Part of a small language model's weights.
Size: 16 layers, width 320, 5 heads of 64, MLP 640 SwiGLU, vocabulary 4096, 19M parameters.
Each number is 200 + 40 x the weight over its row's rms, rounded and kept within 0 to 999. Layers, rows and columns count from 0. The size before them is the row's rms in percent of the matrix's.

# up: layer 10 MLP up, 640x320, rms 0.0806, rows 73-127, columns 40-79
# down: layer 10 MLP down (transposed), 640x320, rms 0.0741, rows 73-126, columns 40-79
# gate: layer 10 MLP gate, 640x320, rms 0.0785, rows 74-127, columns 40-79
up73,094,184,155,177,293,239,262,250,192,240,210,216,155,271,189,243,236,257,220,161,224,211,203,191,225,178,167,176,132,219,208,223,168,171,191,195,155,203,216,252,208
down73,097,179,228,241,235,164,180,163,234,188,144,220,275,170,292,236,179,221,225,150,154,219,243,196,282,192,219,239,206,198,145,97,223,197,185,258,157,193,175,177,156
gate74,100,210,221,191,245,136,195,262,246,229,163,258,156,233,269,164,235,149,214,217,254,189,245,145,200,154,141,220,198,149,254,244,205,230,183,148,165,203,205,231,224
up74,101,126,197,132,186,195,216,264,212,238,174,191,173,200,236,101,227,233,212,129,220,196,291,182,167,226,173,243,180,251,198,183,239,169,173,214,169,190,155,210,247
down74,096,172,214,231,242,244,165,249,176,173,175,255,141,186,171,242,197,237,194,175,207,194,232,183,204,234,279,198,136,191,203,164,198,197,158,127,282,259,165,227,172
gate75,098,251,201,210,230,237,141,198,116,176,254,151,203,279,145,241,188,143,158,193,207,241,276,168,177,180,178,203,238,161,221,176,276,105,236,181,266,121,262,266,228
up75,097,274,198,236,167,196,247,132,186,95,192,236,254,168,192,168,144,234,275,260,146,190,235,98,194,199,244,281,151,146,220,258,231,235,221,137,182,206,208,174,191
down75,101,152,221,217,148,248,225,212,207,196,213,155,209,159,181,233,232,202,165,215,166,261,273,240,141,237,232,239,218,166,280,211,194,124,180,173,227,152,191,203,181
gate76,101,147,225,235,220,253,172,146,225,260,193,160,177,226,176,211,201,176,126,170,207,227,204,205,227,274,201,167,240,161,211,180,238,166,166,145,244,215,213,178,204
up76,102,188,208,160,150,195,203,146,266,233,165,235,210,207,218,231,176,147,162,194,213,222,199,184,137,177,255,176,216,166,172,212,167,181,201,196,260,177,203,167,203
down76,102,234,179,218,234,106,202,162,209,237,181,184,176,258,173,175,212,219,199,210,201,206,170,246,294,154,201,236,160,225,201,175,201,210,138,222,211,235,177,157,213
gate77,103,211,175,182,210,113,99,215,126,288,152,148,150,205,139,159,189,222,152,260,160,272,187,147,217,193,195,169,240,134,228,141,185,189,134,205,184,238,185,247,187
up77,101,157,161,201,210,206,210,128,220,174,215,178,298,184,212,167,189,254,115,227,218,262,201,238,176,149,262,272,173,143,137,186,206,181,110,228,205,210,161,261,150
down77,101,167,212,192,242,132,126,153,230,213,225,267,189,190,138,197,232,188,182,182,171,193,200,148,212,209,154,165,218,198,167,168,163,161,178,219,132,185,217,229,182
gate78,099,240,229,212,175,161,118,131,182,261,189,190,228,164,186,175,298,223,131,196,221,230,187,170,200,183,212,190,226,181,214,184,196,170,228,221,191,236,229,178,197
up78,100,222,165,194,130,129,232,157,192,297,227,181,210,160,143,216,244,212,160,222,160,185,142,177,205,218,116,190,254,225,189,218,171,149,126,209,299,204,207,197,214
down78,100,234,241,226,173,225,113,157,256,198,190,198,227,192,171,192,231,167,163,254,173,145,217,272,223,157,207,241,218,229,116,277,210,182,122,230,203,226,254,196,136
gate79,102,151,213,197,257,242,195,210,199,157,213,142,182,161,244,173,194,171,235,164,194,181,204,219,245,207,152,214,202,241,203,159,206,154,243,165,158,194,294,146,214
up79,102,115,219,205,128,229,281,183,244,248,223,259,188,144,212,155,208,227,203,237,182,114,213,197,177,255,236,200,208,219,203,200,158,177,227,197,140,261,193,163,130
down79,099,231,205,179,210,209,189,252,145,178,184,186,246,227,147,187,210,101,167,190,217,158,140,242,276,252,209,251,188,252,234,190,120,220,189,239,132,167,214,185,206
gate80,099,130,220,201,201,201,132,195,148,179,276,275,181,225,252,211,143,141,220,168,276,166,190,198,212,171,269,171,206,196,130,197,180,137,193,239,220,174,159,197,188
up80,100,260,98,218,180,194,263,231,234,263,159,194,194,223,207,177,190,169,172,223,209,137,231,185,203,221,180,175,262,133,220,262,185,263,131,192,230,202,237,213,143
down80,096,275,157,241,227,154,186,199,143,168,154,225,163,148,204,279,136,135,225,206,130,240,303,177,279,166,203,228,233,214,163,227,172,203,176,164,243,150,227,153,190
gate81,101,245,129,230,250,211,216,218,259,183,171,314,218,219,160,175,206,190,169,250,143,190,178,94,250,186,238,208,161,298,162,216,198,118,263,172,254,171,255,258,133
up81,100,124,144,182,175,255,283,227,248,279,176,225,194,240,193,130,203,162,215,253,166,210,242,245,201,211,160,205,161,211,168,191,200,172,206,250,193,156,148,213,208
down81,106,111,201,173,220,127,196,189,152,217,181,302,188,298,152,138,246,155,269,196,206,228,135,216,239,288,149,247,169,264,163,240,269,203,203,152,63,229,258,134,218
gate82,094,177,150,184,202,215,225,245,167,219,209,215,178,250,252,236,199,258,132,187,229,181,210,155,243,192,225,181,204,224,236,161,232,200,225,126,150,156,157,180,164
up82,098,209,245,191,196,333,232,233,131,224,265,186,190,229,147,187,269,211,175,189,155,182,204,234,249,144,119,227,170,184,260,160,181,311,214,164,179,123,150,226,136
down82,099,248,196,146,196,216,152,122,184,171,220,200,228,220,178,157,195,236,163,211,126,253,133,205,194,112,137,203,186,170,141,188,209,184,195,156,211,199,221,186,171
gate83,096,267,244,209,248,180,158,165,206,206,210,183,219,201,235,217,256,276,257,165,243,222,173,195,173,237,215,170,196,122,129,132,190,231,222,205,137,206,206,231,190
up83,097,241,231,181,176,152,154,245,169,213,203,196,201,163,205,287,186,167,220,142,207,199,273,167,246,228,231,199,234,137,165,227,167,247,236,218,206,245,216,205,217
down83,099,184,260,245,220,166,156,246,196,151,244,154,224,143,182,176,198,189,251,150,182,226,171,148,227,226,298,195,197,176,182,218,152,180,199,251,165,218,182,208,190
gate84,100,108,249,182,250,150,151,260,217,134,160,315,213,228,234,148,171,174,250,144,204,205,147,219,226,157,185,179,271,177,196,242,160,235,188,138,241,222,185,173,209
up84,101,199,214,206,180,171,182,160,264,177,211,232,137,191,104,228,194,247,250,166,170,152,173,241,248,256,153,168,257,227,224,219,213,240,199,212,210,128,234,176,244
down84,100,250,199,267,185,267,196,277,182,223,197,204,230,190,172,201,193,225,196,260,157,203,159,184,154,230,240,195,190,171,168,143,237,208,202,283,261,141,192,214,221
gate85,099,216,220,205,271,184,244,193,212,211,232,230,204,193,180,265,208,198,220,161,203,209,154,225,181,241,235,191,213,231,171,282,230,168,309,256,231,177,215,227,247
up85,101,198,250,110,149,156,294,242,177,239,239,249,175,144,231,156,208,226,238,163,217,256,208,202,213,187,181,179,241,221,176,140,162,217,153,202,240,230,215,125,247
down85,101,220,227,220,188,195,157,169,216,181,207,153,175,232,134,259,200,142,188,229,153,247,223,117,224,163,146,133,183,112,211,117,132,175,217,144,234,208,250,130,164
gate86,105,251,184,139,258,224,160,203,197,212,213,200,238,242,201,125,247,163,155,225,189,237,181,146,207,225,168,192,155,156,250,171,218,186,166,306,224,204,171,175,197
up86,103,238,238,212,196,226,155,242,234,209,210,201,178,177,199,218,207,193,197,180,260,212,238,179,198,190,240,190,220,191,221,129,192,183,165,178,241,205,183,177,249
down86,105,237,111,199,249,142,226,184,165,185,219,181,207,286,264,270,277,190,170,245,240,208,219,156,256,252,186,192,265,170,137,226,212,124,231,234,162,188,190,230,234
gate87,097,283,174,255,276,164,159,260,269,128,235,116,222,173,219,206,220,205,233,150,198,204,203,219,220,217,241,202,239,170,191,153,148,180,235,189,249,162,246,148,189
up87,102,131,177,149,221,190,214,159,141,205,169,131,218,207,162,206,221,211,149,212,265,160,257,268,245,183,199,153,183,138,187,194,188,158,241,205,201,184,246,191,151
down87,102,149,196,233,242,222,174,186,236,211,159,136,162,216,223,228,170,171,232,120,249,162,228,236,178,210,149,163,255,207,136,243,244,145,269,198,214,200,160,220,190
gate88,097,193,110,241,142,204,170,117,162,169,212,110,197,206,180,203,234,187,239,260,202,205,182,241,208,173,235,146,262,188,195,162,157,175,237,143,217,182,194,233,122
up88,095,171,143,141,281,206,166,159,186,248,192,244,210,216,220,118,166,151,249,191,139,105,159,210,222,223,166,227,251,178,170,142,122,164,235,203,145,137,230,171,226
down88,099,209,207,221,223,153,222,231,169,223,180,219,197,212,150,200,144,190,221,181,183,194,186,149,135,168,164,203,197,162,212,223,234,249,148,227,238,211,148,205,235
gate89,104,185,226,191,145,238,207,187,237,149,133,174,267,126,190,204,218,241,182,209,177,151,134,220,174,224,223,157,187,171,208,251,213,237,152,211,194,201,93,209,193
up89,103,160,171,163,269,176,160,122,219,206,290,190,196,248,136,241,248,170,198,157,176,193,263,210,195,191,190,249,288,219,174,252,245,157,185,224,207,152,179,122,162
down89,104,202,174,191,222,261,219,227,183,234,311,263,109,201,185,229,177,151,282,204,156,224,161,189,155,219,204,188,224,173,225,196,240,202,192,201,192,185,240,139,127
gate90,099,209,178,205,164,203,225,187,250,52,143,201,174,182,205,245,268,170,279,266,167,236,238,258,205,214,197,268,296,199,244,225,264,188,121,197,167,211,223,198,147
up90,099,157,245,132,221,175,251,142,234,231,126,222,221,222,191,208,170,152,155,220,202,194,164,201,191,219,257,124,184,244,197,249,197,174,210,228,140,230,154,210,164
down90,101,204,187,209,183,137,215,192,175,126,243,228,206,168,181,184,252,195,267,215,203,207,211,276,235,153,267,162,244,181,240,195,121,144,210,200,270,238,240,255,176
gate91,100,221,154,235,223,178,210,199,188,182,263,209,191,218,223,195,141,209,267,188,220,203,195,236,280,211,242,212,168,232,205,227,164,224,149,197,246,222,224,170,218
up91,098,206,232,247,120,177,203,223,187,172,172,178,178,124,164,173,215,192,152,252,178,192,265,229,217,262,205,178,208,217,218,155,180,151,183,213,186,227,219,143,122
down91,097,226,254,200,155,140,175,248,178,279,164,172,213,180,227,166,148,179,154,250,215,265,229,219,187,155,143,199,217,169,145,229,183,209,198,220,195,190,247,80,252
gate92,100,235,193,291,197,151,164,188,245,224,216,158,134,150,149,265,299,168,235,186,244,136,167,215,224,254,187,177,197,132,215,197,153,245,161,213,251,184,181,211,122
up92,103,209,192,168,171,101,236,173,277,169,193,140,191,215,312,264,248,168,192,164,211,210,152,206,222,180,169,213,177,146,173,214,214,146,248,201,176,212,186,162,169
down92,103,235,212,149,176,222,171,168,188,230,204,167,183,198,204,189,202,218,218,210,209,197,235,223,167,168,223,222,178,167,193,164,153,200,165,197,123,183,172,165,191
gate93,100,205,254,130,242,265,175,235,153,151,243,128,253,200,147,172,174,145,224,181,246,239,222,198,124,239,250,224,163,238,194,207,214,216,225,181,169,97,226,209,148
up93,100,269,155,150,201,168,217,252,231,179,181,132,199,205,202,215,313,238,184,153,207,243,252,154,129,147,203,230,205,240,212,69,202,213,217,208,161,285,189,116,264
down93,100,170,262,137,284,201,163,184,166,268,154,204,232,276,166,120,173,223,191,309,244,186,243,252,195,172,179,218,212,182,150,217,209,243,200,102,216,215,200,221,221
gate94,100,150,170,236,150,145,205,209,141,189,186,168,193,214,181,149,181,233,228,164,202,162,203,179,208,184,206,203,182,125,287,257,214,224,216,166,229,154,160,140,204
up94,097,184,268,243,198,219,249,132,285,132,216,256,181,225,182,225,172,219,174,209,167,284,244,261,284,180,210,269,163,155,195,176,184,189,259,159,155,251,182,285,171
down94,099,151,235,254,164,159,276,248,180,236,182,250,254,183,226,174,167,287,169,192,141,224,172,181,258,182,214,181,177,142,173,245,199,255,237,233,185,206,213,118,243
gate95,100,216,245,197,175,187,248,196,167,227,198,218,217,154,153,213,214,177,136,198,268,217,174,192,216,217,186,211,189,217,232,232,216,189,184,278,258,205,202,188,272
up95,096,210,198,169,130,217,224,211,220,187,170,294,221,210,146,252,132,233,309,253,213,237,273,161,128,215,190,204,216,199,190,184,189,214,136,174,226,226,202,89,210
down95,097,211,208,172,97,165,195,231,216,271,214,298,213,154,208,206,170,193,213,233,204,267,258,226,189,193,162,180,212,212,266,201,266,231,188,186,173,240,231,184,273
gate96,098,233,136,190,212,224,222,152,237,219,172,170,309,208,223,211,188,212,181,140,208,148,212,218,220,230,182,126,239,221,191,279,245,268,249,177,225,156,147,262,191
up96,098,191,231,176,286,225,187,235,196,174,269,187,227,281,249,181,215,217,234,204,126,213,99,202,258,194,203,254,225,166,179,262,242,179,221,206,170,243,201,183,245
down96,098,170,257,183,140,214,227,215,216,186,173,198,149,196,168,172,192,176,200,226,184,202,203,148,197,130,169,215,209,193,165,220,213,214,266,213,320,295,186,220,148
gate97,098,253,180,245,155,203,233,213,223,205,127,200,268,178,226,160,200,188,225,174,123,226,121,176,214,283,213,176,240,202,203,193,168,147,207,218,261,151,232,218,153
up97,102,185,186,194,314,223,189,190,173,142,126,205,236,239,234,169,156,195,134,209,273,220,182,226,193,253,241,219,213,234,149,184,188,236,247,176,243,231,88,162,157
down97,102,148,250,182,251,113,268,217,191,171,186,221,210,268,168,137,211,192,184,122,303,229,211,232,223,106,199,200,194,184,260,207,184,218,220,189,181,245,163,170,178
gate98,098,191,206,195,235,211,140,244,227,151,198,203,117,159,215,247,211,204,171,186,280,171,179,226,233,215,225,175,137,165,243,230,232,194,260,193,240,199,207,194,198
up98,099,217,268,235,185,253,129,186,168,210,172,212,184,204,211,290,236,222,283,142,224,221,201,256,178,63,193,144,190,181,177,176,114,128,178,255,216,225,185,196,158
down98,097,232,193,164,232,203,143,157,215,193,209,277,259,240,128,108,270,181,215,201,159,165,132,203,186,139,220,128,170,227,199,153,202,134,166,199,151,203,216,191,153
gate99,100,242,151,218,231,220,188,175,258,160,191,177,232,182,192,158,191,199,170,198,193,244,243,155,272,198,205,155,236,211,224,154,213,189,181,300,227,202,239,128,203
up99,107,233,206,248,207,191,212,202,147,187,210,216,268,217,241,127,210,177,88,256,135,189,155,163,207,208,239,260,216,184,187,224,236,219,222,235,210,179,126,161,239
down99,103,126,173,275,166,234,146,196,218,139,314,249,181,210,222,224,208,180,229,202,188,230,265,227,97,256,200,273,108,185,124,171,202,290,249,232,200,249,160,162,214
gate100,094,218,137,238,176,184,201,141,213,218,154,204,166,184,189,270,259,286,238,286,131,195,150,161,204,221,250,173,261,254,126,119,127,226,198,159,174,205,160,155,212
up100,098,148,229,169,278,166,168,188,243,202,187,244,166,212,233,206,253,227,193,220,167,178,187,246,189,195,223,175,217,166,234,199,221,228,195,141,247,240,177,178,196
down100,097,179,201,147,163,217,212,214,183,161,239,220,226,165,191,193,286,190,183,108,257,184,143,131,151,224,200,160,248,223,191,179,195,177,259,188,190,180,182,164,244
gate101,101,185,222,256,201,185,177,263,216,176,177,197,281,208,138,205,205,171,148,179,263,179,255,122,174,170,225,168,201,196,255,187,166,124,230,174,184,164,132,169,193
up101,099,250,225,181,258,178,141,241,296,152,216,180,186,177,158,193,194,228,151,168,169,255,195,212,166,288,164,231,195,202,275,235,117,259,199,221,181,252,191,176,252
down101,105,324,221,224,223,182,239,281,199,182,182,157,202,220,187,263,227,161,232,279,245,202,207,247,168,174,219,131,235,140,205,201,155,180,191,222,161,240,160,132,232
gate102,100,160,173,251,271,103,221,178,191,200,196,270,159,259,171,228,186,176,214,223,289,148,238,199,157,220,177,228,247,175,154,211,157,206,237,176,200,185,180,204,211
up102,096,332,268,154,167,225,254,169,320,196,165,156,218,143,242,214,192,181,190,164,274,234,191,184,150,155,193,168,197,188,218,253,228,206,152,319,204,244,288,186,185
down102,095,175,186,223,247,239,171,178,274,184,254,226,142,264,163,289,218,223,248,266,230,199,234,178,211,245,216,207,244,129,171,204,166,207,226,241,235,183,184,173,216
gate103,099,227,208,214,201,148,232,161,218,189,156,217,213,253,212,162,224,164,190,233,179,189,168,153,214,205,215,161,202,196,199,180,216,220,138,95,197,194,180,253,215
up103,101,201,186,171,179,217,236,247,269,231,177,245,187,220,195,209,184,195,206,182,207,220,202,184,220,94,233,236,154,147,165,188,184,193,174,204,219,209,181,244,179
down103,099,255,164,168,162,255,146,155,180,258,139,203,177,194,183,195,174,131,176,200,193,217,251,93,225,211,196,217,157,221,208,124,180,167,163,275,186,319,310,138,127
gate104,104,278,180,254,201,218,188,207,203,240,216,266,143,176,219,200,234,192,256,267,140,235,213,198,262,243,120,197,259,155,183,189,156,230,260,219,212,219,187,220,207
up104,097,148,206,193,247,280,192,250,126,130,182,119,186,182,141,162,239,214,223,158,198,207,147,220,197,167,199,202,219,139,145,256,183,192,158,196,219,235,185,201,183
down104,093,188,162,238,145,170,197,172,237,218,148,210,182,158,206,238,212,182,184,203,197,220,72,122,220,238,116,246,235,202,214,211,178,186,209,196,249,229,163,220,264
gate105,101,232,285,197,175,236,160,161,182,247,157,157,233,197,141,217,235,242,169,219,135,220,207,180,156,218,212,199,266,193,173,159,190,266,168,227,236,192,226,206,222
up105,104,127,209,154,155,164,166,150,221,136,313,226,182,180,181,265,219,184,242,245,198,218,202,137,152,207,203,203,254,174,253,157,162,222,208,293,214,128,191,178,184
down105,102,238,216,221,175,186,231,210,160,161,287,153,171,202,183,205,167,201,234,252,199,167,122,198,237,165,151,242,172,222,221,230,136,275,199,179,250,126,194,230,208
gate106,104,206,123,229,234,141,206,134,171,216,132,136,208,188,132,177,158,241,153,140,227,167,227,175,234,151,248,213,161,170,217,214,222,163,204,243,167,222,160,133,177
up106,101,150,146,156,203,246,252,244,258,160,175,250,191,152,213,166,159,197,168,169,273,245,233,203,187,212,105,183,178,211,196,160,246,220,173,197,228,189,222,210,184
down106,104,248,206,171,219,143,224,189,223,174,175,230,151,211,204,204,223,174,201,198,237,182,185,185,202,116,143,241,197,215,223,210,170,231,206,206,210,165,263,182,189
gate107,099,192,196,255,238,178,258,199,241,248,206,191,181,162,175,197,277,209,195,205,213,140,223,275,122,149,212,204,97,189,207,266,189,255,164,126,183,255,267,203,169
up107,100,197,154,174,240,136,152,189,183,235,245,211,247,245,220,184,164,202,194,203,217,188,195,242,196,209,154,169,147,210,217,183,200,183,205,179,261,179,231,170,209
down107,099,179,107,120,219,238,233,183,202,131,183,188,226,217,152,259,199,162,230,212,184,176,226,212,229,208,204,130,170,248,221,255,213,239,143,203,159,219,217,141,184
gate108,099,223,195,224,234,189,237,234,187,152,143,177,125,195,194,189,212,272,206,235,175,259,225,216,246,271,213,162,192,134,200,239,250,149,203,326,222,223,224,127,193
up108,102,269,251,179,210,177,240,203,235,198,110,234,175,162,189,226,92,158,188,164,236,269,169,200,200,166,239,158,162,225,194,242,228,177,222,176,226,186,219,202,184
down108,105,187,164,242,167,182,230,221,169,203,176,203,211,175,250,203,186,234,126,186,164,246,182,258,175,204,260,198,198,215,211,227,146,224,153,183,136,243,263,205,219
gate109,098,105,199,185,184,225,230,224,122,243,191,227,190,265,226,152,154,265,214,184,242,247,269,243,212,270,257,202,211,218,220,201,229,193,110,215,168,187,202,226,112
up109,097,226,141,168,229,207,213,183,241,246,220,183,126,259,227,205,218,210,171,146,158,220,176,170,164,134,174,223,160,236,197,201,211,271,137,212,200,167,212,211,244
down109,096,252,242,182,192,253,267,162,303,189,187,230,280,211,185,222,243,179,209,278,306,223,206,201,240,228,165,202,168,164,267,180,174,214,191,219,210,192,177,207,176
gate110,096,221,140,191,251,198,206,219,193,164,153,193,191,201,279,205,167,230,152,226,196,157,202,275,161,274,184,121,160,200,150,204,233,173,185,163,187,187,174,136,194
up110,092,210,239,186,234,248,214,206,217,150,230,175,179,208,226,205,206,182,132,221,237,170,133,86,213,232,169,150,231,191,228,170,242,219,178,243,129,207,202,147,251
down110,096,170,160,176,167,217,179,258,165,250,167,126,271,265,119,232,174,151,243,182,177,205,259,216,210,186,208,275,192,247,129,254,143,247,235,264,169,202,262,160,153
gate111,102,197,143,182,173,221,155,230,222,192,200,195,168,159,152,197,232,159,217,211,267,183,161,164,137,138,164,256,176,230,265,125,241,139,243,227,220,244,126,197,246
up111,099,206,188,206,215,244,202,127,215,218,260,164,261,227,201,178,293,227,194,217,180,204,158,150,165,215,168,178,237,222,295,160,244,231,240,171,173,160,231,185,184
down111,095,224,175,90,143,184,214,142,214,183,216,153,248,203,142,136,210,156,173,173,174,253,195,178,175,181,214,162,231,201,187,107,191,249,260,233,198,171,208,201,227
gate112,105,290,233,224,140,159,130,281,195,180,190,256,160,223,231,142,198,214,248,165,230,254,156,174,242,160,202,228,190,155,200,216,169,233,224,233,218,253,270,186,198
up112,106,160,197,252,202,130,208,127,122,128,190,189,232,190,235,231,236,179,221,122,225,115,201,197,221,210,154,229,178,198,237,151,182,197,225,176,206,126,183,192,230
down112,106,230,161,175,247,139,165,210,175,199,121,136,250,264,248,175,241,243,242,188,255,113,258,237,231,272,246,158,257,230,220,176,140,194,205,248,188,213,204,280,213
gate113,100,267,236,143,168,169,163,126,72,193,164,181,262,213,213,174,158,131,232,147,184,188,216,151,197,214,105,216,242,238,247,175,260,200,178,237,227,246,135,161,253
up113,102,219,175,217,186,197,112,212,199,179,226,164,195,218,184,196,123,147,171,189,239,218,243,230,190,106,153,261,227,143,283,189,218,257,232,116,167,220,171,143,271
down113,104,242,180,319,182,212,237,161,198,141,173,214,139,203,305,212,156,206,159,275,187,240,205,206,197,144,209,223,123,161,198,196,252,175,175,111,189,208,148,144,233
gate114,090,252,223,167,175,194,184,161,233,156,188,232,245,174,166,264,249,289,166,220,235,223,195,211,167,210,208,184,209,175,177,122,158,160,116,163,169,237,194,206,123
up114,096,242,237,182,168,238,224,181,219,173,266,171,187,221,248,143,145,123,159,171,155,187,233,159,210,244,199,160,159,185,163,185,222,178,262,221,122,110,235,200,176
down114,096,153,220,201,165,171,242,239,221,282,243,173,238,182,147,112,251,214,185,198,200,217,218,158,196,184,198,225,226,204,168,166,225,232,182,171,110,239,170,279,198
gate115,096,270,194,213,218,223,163,171,124,173,168,228,250,121,215,252,172,145,225,191,106,159,207,206,173,234,220,236,178,144,210,230,171,255,144,97,128,228,143,197,323
up115,099,225,266,237,184,175,277,131,229,214,200,205,179,214,187,178,201,210,148,251,177,226,257,208,195,254,249,160,212,257,172,166,159,213,223,205,195,234,186,248,139
down115,095,241,218,179,173,257,185,160,139,196,183,157,180,181,287,210,213,198,186,211,156,243,336,209,222,192,200,177,209,181,163,192,205,191,221,223,206,181,209,139,198
gate116,095,236,182,175,205,165,178,197,220,202,203,163,209,161,153,204,222,175,238,211,127,255,186,147,209,283,141,156,160,208,97,153,158,179,169,142,217,136,205,182,208
up116,099,238,158,224,236,212,214,290,282,230,210,169,174,109,202,197,168,311,168,136,175,159,98,185,216,245,240,213,192,146,220,122,142,229,109,210,150,217,185,241,165
down116,100,241,112,198,172,216,222,128,241,238,249,159,268,182,209,211,193,147,230,209,179,194,207,234,163,285,241,179,204,171,213,195,158,194,236,162,216,211,202,164,122
gate117,100,278,147,265,213,160,208,177,165,135,203,175,236,158,282,138,178,254,169,261,199,183,172,141,189,156,228,244,86,170,168,216,173,231,235,239,265,250,267,217,208
up117,103,182,177,96,164,180,163,257,214,279,205,227,131,165,207,197,249,194,211,168,183,172,168,162,230,289,176,233,235,212,226,198,258,183,224,193,189,217,193,277,211
down117,104,145,225,196,215,155,181,242,271,199,143,283,228,201,175,248,256,193,216,198,250,151,155,181,133,197,173,204,225,175,290,168,256,189,147,188,210,175,246,231,177
gate118,104,174,192,152,207,219,212,217,208,273,190,159,265,207,193,211,229,203,194,219,203,228,151,209,187,290,201,215,200,243,239,182,149,133,172,260,160,219,210,183,206
up118,104,192,236,230,201,178,204,267,241,157,234,152,246,185,249,188,145,186,179,235,149,288,156,189,223,185,226,232,209,145,193,262,208,206,205,136,158,229,214,214,151
down118,105,218,224,192,213,228,244,219,209,231,243,255,171,148,212,310,242,117,160,269,197,227,143,178,131,213,231,152,194,284,180,210,167,193,275,247,193,259,253,170,199
gate119,102,232,209,226,206,196,169,156,248,165,176,136,184,150,215,145,226,183,203,194,236,244,152,192,167,210,113,193,255,123,193,274,172,224,236,211,221,168,244,130,176
up119,102,215,164,218,272,221,159,168,205,208,203,221,242,244,154,264,245,150,120,148,184,275,213,219,225,264,100,131,220,184,206,239,144,195,190,257,236,232,236,162,170
down119,101,182,197,231,204,247,185,136,247,122,260,241,176,146,182,217,207,216,183,206,196,245,196,140,285,216,200,186,226,200,110,207,232,207,232,159,224,243,208,149,198
gate120,099,216,139,180,196,239,160,233,189,232,206,200,205,242,173,231,182,173,172,232,158,244,191,161,245,220,181,206,221,189,128,269,218,187,188,234,181,222,130,145,213
up120,096,193,224,198,183,220,175,192,168,217,252,179,262,185,194,214,211,267,257,215,220,326,270,200,153,247,217,252,205,214,197,231,139,130,213,172,279,214,144,182,220
down120,091,195,227,182,170,235,173,211,236,223,199,174,220,130,221,186,150,312,209,234,241,156,215,216,223,229,215,219,133,167,267,279,235,182,171,194,251,203,181,153,320
gate121,097,217,114,122,218,230,206,232,115,148,138,163,199,156,263,174,254,190,220,219,182,152,179,148,178,206,183,173,229,205,240,220,253,112,264,279,165,166,157,287,219
up121,100,215,225,200,125,194,273,243,134,193,189,184,201,269,252,226,243,158,243,154,275,205,204,179,131,201,197,270,193,139,165,170,239,201,300,213,167,201,234,187,222
down121,096,197,194,225,223,148,210,262,244,214,220,270,264,233,252,222,127,194,177,225,209,207,219,244,245,172,189,230,200,182,214,222,291,249,149,114,175,167,183,216,114
gate122,106,187,161,251,193,288,156,210,167,188,234,193,243,168,203,229,189,177,229,278,146,205,123,204,163,228,143,216,202,260,275,269,225,151,208,187,231,213,170,223,130
up122,105,161,152,225,176,212,187,196,192,157,188,168,197,192,222,240,230,124,232,160,202,177,148,212,233,215,209,191,152,243,166,200,195,149,200,182,215,268,219,218,191
down122,099,159,132,138,225,160,207,191,184,215,231,189,242,227,295,235,213,162,217,183,158,210,229,255,239,157,180,158,190,149,193,192,139,184,192,68,126,274,136,201,191
gate123,093,208,217,178,187,220,202,201,172,213,222,264,217,215,165,132,155,158,178,177,157,181,174,141,165,176,146,275,231,271,247,252,193,211,191,235,233,200,227,169,255
up123,098,108,172,205,197,139,138,252,225,169,196,182,217,275,196,135,183,138,233,179,268,238,197,176,184,291,248,195,231,248,174,130,219,234,255,247,155,216,211,151,188
down123,097,236,211,298,176,195,218,186,169,170,234,228,152,242,241,132,182,142,211,230,173,219,135,250,251,171,227,139,199,262,170,209,184,222,187,323,219,166,222,163,179
gate124,097,153,190,257,232,221,186,191,297,203,217,174,255,176,94,213,134,163,171,171,177,204,173,226,176,200,154,241,195,198,174,158,186,211,262,181,198,112,127,179,145
up124,096,133,158,201,261,190,177,145,216,243,219,193,270,243,139,188,101,185,182,234,145,221,197,271,254,217,229,209,242,217,146,108,147,132,195,177,203,214,187,181,195
down124,100,240,205,245,283,201,166,182,151,131,224,316,161,150,188,237,243,194,146,151,147,113,201,125,212,189,241,190,146,251,151,149,184,216,253,247,206,265,221,288,189
gate125,099,242,172,189,208,201,234,204,193,198,199,215,122,172,150,192,254,178,165,139,242,251,153,217,191,180,200,123,296,271,271,243,220,80,224,212,200,131,228,237,161
up125,097,202,225,174,201,235,210,226,273,157,196,132,135,177,203,149,234,198,109,174,217,251,164,218,250,142,246,158,211,273,279,182,201,220,200,183,202,117,245,227,190
down125,094,210,277,227,240,213,221,182,147,218,240,181,213,136,139,219,196,169,172,180,210,195,242,211,214,194,199,207,176,179,162,171,175,168,244,232,227,207,207,188,173
gate126,099,226,179,144,187,190,187,164,257,213,196,206,203,207,179,133,156,219,206,194,137,184,231,170,238,236,142,220,153,218,119,226,237,219,161,218,163,232,245,200,176
up126,100,181,212,144,192,185,145,246,193,238,197,185,160,212,180,199,293,241,221,167,232,179,129,283,164,283,156,213,202,164,168,189,144,228,176,232,153,205,156,146,290
down126,091,215,232,208,254,285,225,235,177,240,182,200,166,181,162,262,227,188,110,202,278,189,264,198,201,195,241,236,221,175,240,156,226,242,183,188,247,183,161,207,228
gate127,099,179,126,241,213,186,207,204,170,275,230,188,172,224,89,148,168,212,150,226,186,135,221,168,201,271,188,215,171,194,218,242,230,181,192,277,248,204,162,174,188
up127,104,230,191,204,215,157,213,230,189,188,204,254,216,230,253,246,114,183,220,124,226,181,231,217,221,254,159,190,285,168,96,264,167,153,260,177,261,246,201,251,218